Weights of a small transformer language model.
Architecture: RMSNorm before each block, rotary positions, no biases in attention or MLP, untied embeddings.
Training: 123M tokens, 3739 steps.
Each number is 200 + 30 x the weight over its row's rms, rounded and kept within 0 to 999. Layers, rows and columns count from 0. The size before them is the row's rms in percent of the matrix's.

# q: layer 9 attention query, 96x96, rms 0.15, rows 0-15,32-47,64-79, columns 48-95
# k: layer 9 attention key, 32x96, rms 0.146, rows 0-15, columns 48-95
q0,034,188,220,205,228,222,174,201,220,213,198,209,236,192,248,206,209,241,196,252,176,232,227,221,245,223,202,176,169,175,146,176,184,240,233,183,199,228,169,191,180,191,206,202,152,226,218,166,203
q32,133,197,218,234,209,201,160,250,218,195,220,208,185,209,134,214,231,184,175,234,229,222,197,180,188,208,183,247,243,146,257,163,211,220,202,245,156,240,220,237,246,190,220,231,219,212,203,136,197
q64,111,167,197,198,187,208,161,259,211,199,232,185,178,193,240,236,180,192,150,187,181,221,203,213,186,252,262,209,226,239,196,170,195,248,165,174,199,191,192,276,200,202,203,151,152,188,221,197,237
k0,052,249,193,155,264,239,219,191,195,260,202,207,219,201,220,184,170,192,187,173,188,184,187,257,213,161,179,206,240,199,205,188,235,205,229,133,213,186,235,219,231,158,187,175,230,225,158,213,149
q1,041,225,197,206,201,189,216,179,216,153,205,236,194,261,183,228,229,174,195,169,181,147,197,131,214,178,225,234,249,200,185,256,238,199,207,195,200,220,204,219,233,147,190,204,198,220,129,207,192
q33,096,184,223,238,175,188,253,269,155,155,210,211,243,199,205,231,209,201,202,195,207,242,221,233,192,188,173,169,217,217,204,259,231,159,147,166,136,187,205,210,210,192,201,234,174,196,171,241,155
q65,077,191,226,250,207,187,235,166,173,217,230,174,184,215,198,216,175,190,195,202,151,184,196,212,156,140,145,184,185,183,174,186,165,189,203,214,194,181,195,172,145,231,193,195,231,146,224,270,123
k1,055,172,183,214,189,169,184,214,158,213,151,198,183,177,254,158,185,208,189,183,174,206,229,160,183,192,169,193,230,236,219,217,177,216,173,193,192,205,116,182,156,254,199,218,230,162,173,201,205
q2,045,146,202,218,232,176,134,176,226,122,190,199,248,209,205,218,206,206,184,197,216,160,219,181,269,195,237,191,204,166,123,199,241,227,214,161,206,223,170,219,213,170,263,199,183,201,207,197,189
q34,117,260,162,251,233,166,210,198,286,214,233,210,205,230,160,239,176,231,126,178,260,160,141,178,182,173,203,196,233,207,220,197,208,247,222,204,214,234,249,204,175,176,206,220,252,216,217,203,235
q66,083,179,194,190,226,190,197,224,186,204,254,197,257,257,172,277,174,221,109,194,240,172,199,198,187,191,226,214,248,209,230,186,204,188,193,213,223,223,206,264,198,193,203,188,195,195,203,206,221
k2,066,215,236,200,202,173,226,214,200,190,183,206,208,150,201,207,182,173,153,220,212,215,196,225,272,237,177,207,214,159,170,186,219,182,281,157,232,193,241,247,186,200,204,183,220,200,208,242,158
q3,053,129,197,239,265,195,163,216,243,157,190,183,227,206,199,216,245,221,216,199,159,204,230,165,231,208,232,174,203,222,177,221,227,254,243,182,226,236,192,203,240,207,222,201,170,221,154,227,194
q35,096,236,200,257,213,183,231,178,233,208,226,201,189,200,190,275,219,220,180,211,203,168,190,223,146,186,214,223,217,166,184,224,140,231,232,180,161,192,210,279,187,137,219,161,213,172,218,173,175
q67,073,213,190,221,178,199,210,221,242,195,219,198,216,227,148,271,177,219,157,200,208,169,181,194,188,190,252,208,250,223,167,194,149,196,240,172,237,206,245,265,221,185,216,176,216,217,186,228,147
k3,062,188,209,236,187,219,261,221,206,192,189,210,202,167,217,246,203,161,187,197,212,181,197,240,227,181,210,170,223,131,246,201,280,189,237,197,206,220,234,199,216,196,227,176,238,231,256,191,188
q4,062,225,178,195,189,170,195,228,230,223,182,172,221,171,195,210,206,151,164,182,182,224,160,203,196,211,196,217,193,227,228,239,209,187,230,166,218,160,244,174,180,199,180,223,258,172,183,221,218
q36,093,208,144,220,231,177,223,260,237,197,212,231,213,236,189,186,183,231,169,228,218,161,228,210,181,186,193,171,229,203,168,235,201,202,183,164,209,236,184,171,184,149,267,210,203,210,180,162,255
q68,069,245,210,181,220,210,249,238,196,169,205,185,198,251,192,241,184,200,145,224,185,198,173,210,239,193,214,237,208,212,231,198,243,164,233,190,198,144,212,208,210,213,133,227,210,217,216,247,189
k4,056,186,230,191,205,240,191,217,207,206,264,164,194,177,159,153,183,204,157,240,181,167,207,172,275,146,209,206,224,178,162,162,199,202,145,118,197,263,189,225,233,190,176,182,218,230,222,200,156
q5,069,226,196,204,144,222,257,206,243,188,162,194,171,160,189,161,184,148,213,200,233,204,200,254,148,227,181,181,234,211,227,219,203,203,175,241,237,149,205,183,226,247,198,175,194,150,253,201,210
q37,113,151,205,199,202,169,166,198,211,248,189,184,187,202,195,110,230,203,233,225,179,175,217,219,188,233,179,193,228,193,160,205,186,189,149,185,203,163,217,165,222,187,208,280,230,250,136,193,222
q69,081,189,180,168,129,231,248,196,215,163,200,181,187,222,180,265,155,197,208,166,194,201,179,147,221,169,206,223,201,202,182,176,206,209,247,188,158,186,230,178,193,193,192,170,188,152,184,179,181
k5,080,196,241,188,224,207,165,218,197,208,216,179,174,224,201,183,180,211,197,198,199,179,191,148,184,144,209,206,194,205,163,220,177,206,230,186,186,187,125,155,195,176,201,186,203,191,288,143,134
q6,078,153,183,216,207,167,208,214,196,265,235,238,206,203,194,162,215,215,219,172,199,188,202,250,168,170,203,154,172,139,191,176,182,215,157,232,157,183,188,229,235,190,170,223,210,193,168,246,221
q38,104,228,193,198,184,218,222,140,205,223,233,251,185,218,194,142,235,160,214,237,180,225,199,221,133,244,221,232,191,222,193,180,136,179,182,190,146,211,163,189,196,198,217,199,225,129,215,183,251
q70,089,147,179,212,216,209,183,156,219,223,207,241,192,217,257,151,226,208,204,168,205,231,205,197,243,180,159,184,227,183,208,240,213,188,190,245,141,238,200,170,214,150,217,223,171,237,216,201,233
k6,084,236,142,163,201,174,204,182,202,172,161,192,193,203,216,178,246,216,233,225,187,214,158,249,150,247,199,242,229,210,152,212,194,272,195,245,226,179,220,183,210,181,214,163,165,202,189,189,223
q7,098,175,166,178,222,210,234,199,125,253,264,210,165,235,223,229,221,224,193,226,207,231,171,168,158,206,209,170,166,164,237,174,199,202,190,140,151,242,230,226,241,237,232,219,186,227,208,167,174
q39,121,172,158,198,244,162,190,175,231,250,212,190,237,192,259,229,246,220,198,229,223,148,203,188,153,230,200,224,188,192,215,164,216,214,259,151,187,211,209,239,184,178,197,202,181,184,221,176,179
q71,101,80,163,233,215,207,184,200,175,221,260,163,220,227,243,201,177,254,193,200,189,201,178,186,185,192,240,171,220,206,208,166,146,215,209,174,176,248,215,239,175,199,219,168,183,225,179,170,193
k7,077,225,202,190,281,177,193,204,248,226,118,210,251,226,220,189,231,210,217,217,207,196,183,252,155,215,215,273,209,227,176,187,189,219,209,173,217,155,209,254,203,195,198,195,184,213,188,218,267
q8,111,209,187,204,185,190,231,184,197,220,259,205,165,196,191,183,191,235,144,188,212,163,227,165,193,211,198,163,209,225,221,217,170,201,194,175,199,237,189,252,182,153,229,205,156,216,194,145,232
q40,109,125,181,156,213,187,171,177,193,165,156,231,243,244,225,152,211,192,214,225,203,133,234,166,208,223,208,177,189,232,184,151,194,219,162,221,181,235,145,172,199,287,190,174,192,225,223,204,197
q72,094,149,183,217,193,175,148,204,176,208,177,175,170,185,205,169,197,186,187,190,162,213,258,260,204,237,189,177,219,229,207,204,258,238,179,224,195,175,217,148,185,234,227,239,203,212,227,221,263
k8,082,211,255,218,206,248,201,212,188,236,239,179,137,225,195,179,174,183,210,198,213,178,203,161,197,200,232,197,206,229,229,205,184,181,255,129,202,216,189,212,221,214,207,206,204,149,228,168,145
q9,126,236,238,189,213,170,183,125,183,207,212,177,236,190,272,194,237,183,197,256,177,177,176,207,186,218,203,228,202,218,231,234,191,180,211,169,200,200,173,206,244,250,165,182,183,176,235,154,189
q41,093,142,181,156,212,177,200,182,234,191,152,203,208,230,222,188,211,195,209,209,167,179,206,205,204,203,214,243,209,215,276,197,177,210,148,240,202,217,196,139,153,240,166,196,155,250,246,188,170
q73,090,155,231,244,211,178,241,168,168,189,193,191,270,205,217,147,205,190,216,218,162,162,140,234,207,157,224,207,202,191,218,215,176,196,202,216,226,219,241,205,233,266,186,156,208,243,246,227,211
k9,121,237,167,194,164,165,184,147,220,254,192,194,248,235,206,249,235,202,246,194,182,207,153,237,199,151,185,131,231,203,252,206,181,203,202,235,191,224,189,226,164,208,234,201,199,227,183,208,225
q10,147,147,199,180,227,200,220,165,187,230,126,199,207,186,187,233,217,196,226,154,265,180,211,198,193,204,247,164,197,203,232,199,219,175,184,166,211,248,173,178,194,189,167,195,193,225,175,245,231
q42,093,262,210,155,183,219,186,152,204,210,206,208,207,182,185,187,162,281,172,159,209,233,154,181,197,190,174,226,236,175,195,187,208,238,180,229,169,200,142,182,184,179,238,175,221,166,181,229,186
q74,077,172,210,197,225,217,213,157,208,207,215,253,177,204,207,221,179,209,214,197,173,187,181,243,189,165,225,194,239,185,129,209,221,211,198,221,151,215,110,172,216,206,185,203,204,213,165,230,193
k10,117,161,229,175,161,170,168,160,211,186,194,194,200,230,162,163,131,191,193,165,205,177,178,226,147,196,242,221,173,188,210,240,195,244,191,170,219,256,177,256,211,186,223,178,178,261,173,175,189
q11,148,202,227,226,234,177,201,210,208,181,177,196,232,214,182,185,145,188,228,167,188,241,207,219,177,132,133,176,247,175,228,222,233,212,222,175,237,249,248,186,164,234,157,230,213,173,206,168,234
q43,096,218,210,187,263,208,221,245,191,188,239,204,243,185,205,209,160,243,206,210,241,191,124,195,245,191,244,212,198,185,259,233,189,218,246,191,182,209,206,184,158,203,222,226,168,225,180,192,196
q75,091,234,229,202,216,182,204,207,174,161,166,209,175,225,170,223,187,220,160,191,190,241,274,202,186,206,181,191,207,225,195,248,197,184,227,199,192,206,189,192,181,222,230,252,203,253,194,207,232
k11,132,172,203,234,235,201,176,196,219,147,190,200,185,219,205,199,145,210,193,190,214,170,153,181,212,166,160,181,297,212,226,238,181,186,288,211,199,185,209,266,168,198,199,179,198,216,192,230,223
q12,143,213,165,191,159,204,199,194,188,196,160,202,174,224,210,220,201,175,214,188,179,216,172,232,221,158,184,190,198,213,257,160,198,188,175,134,182,238,182,102,219,194,152,167,208,227,198,144,220
q44,081,214,209,192,226,216,173,210,219,182,128,215,200,206,163,205,225,212,203,167,197,250,139,153,200,224,197,192,166,245,230,177,221,184,265,220,207,177,216,199,209,235,188,149,186,202,254,189,195
q76,085,255,197,196,163,220,218,213,239,171,175,209,197,186,194,237,145,158,212,211,172,186,169,226,241,205,146,243,224,187,178,238,224,181,139,244,188,208,163,149,245,144,180,171,185,218,192,221,142
k12,126,239,144,170,165,203,203,167,211,208,204,221,167,173,180,225,247,214,166,188,178,223,154,225,211,187,240,186,236,197,219,238,208,140,260,190,225,225,227,141,216,168,206,194,194,196,184,221,189
q13,141,215,219,148,228,149,203,245,237,226,166,223,205,188,228,205,201,276,158,193,179,226,149,205,223,201,232,218,234,241,152,227,253,185,219,179,201,235,221,190,181,198,193,219,194,210,240,186,245
q45,091,172,210,199,225,144,216,199,202,239,183,185,195,154,232,153,252,206,205,214,169,144,229,194,157,176,193,248,200,241,272,177,189,203,226,159,266,231,196,179,150,196,199,233,218,234,169,157,186
q77,074,181,192,188,248,205,154,186,273,228,159,210,185,227,180,192,252,161,185,161,189,252,229,218,204,215,210,268,182,209,186,189,214,172,188,208,203,146,188,200,189,191,216,216,173,184,241,213,243
k13,122,230,184,234,146,193,230,222,185,185,198,193,189,221,222,169,219,227,115,211,181,253,172,218,226,163,149,189,207,210,158,213,193,152,178,227,180,157,220,185,198,209,237,184,176,201,147,158,216
q14,158,184,206,164,198,137,211,236,177,145,263,175,168,203,119,124,216,200,212,226,213,195,205,221,232,220,207,185,170,227,240,166,210,179,201,152,208,215,241,167,201,156,224,222,193,168,212,170,172
q46,080,148,202,199,188,207,160,234,176,239,243,207,186,267,170,181,208,209,244,199,244,197,187,201,182,225,230,178,158,189,237,239,202,239,213,129,194,151,233,170,229,240,243,172,189,223,245,262,259
q78,073,231,218,167,141,163,207,217,204,193,184,218,162,193,202,226,155,169,224,219,231,206,200,216,200,214,179,210,221,240,257,138,188,218,218,227,234,236,179,221,177,160,174,225,158,189,186,219,184
k14,134,209,157,176,186,174,180,257,169,203,224,211,176,199,220,119,153,179,206,260,238,208,185,188,153,192,230,146,158,225,250,159,200,244,192,211,206,214,260,199,240,166,242,229,208,200,209,311,225
q15,163,237,239,208,194,156,193,215,200,194,245,167,228,219,186,181,193,235,177,177,189,181,216,185,199,222,187,184,218,225,238,124,207,175,224,159,252,197,238,250,219,188,112,184,193,235,206,226,247
q47,103,198,204,184,168,219,180,174,213,266,212,182,248,172,188,165,222,227,195,172,176,161,234,195,247,144,216,251,240,202,217,180,241,235,198,248,204,174,203,228,188,196,160,226,184,225,221,246,144
q79,087,193,217,202,186,176,187,160,241,184,206,185,191,187,166,190,182,189,162,154,214,133,267,236,212,154,197,182,229,188,143,206,200,201,206,225,200,197,181,241,240,199,174,185,188,204,167,255,223
k15,139,205,184,161,178,192,192,231,242,183,204,179,198,189,177,171,183,220,216,172,218,159,251,185,243,242,252,221,172,256,228,209,132,157,185,224,161,256,211,162,138,167,182,189,196,196,225,217,226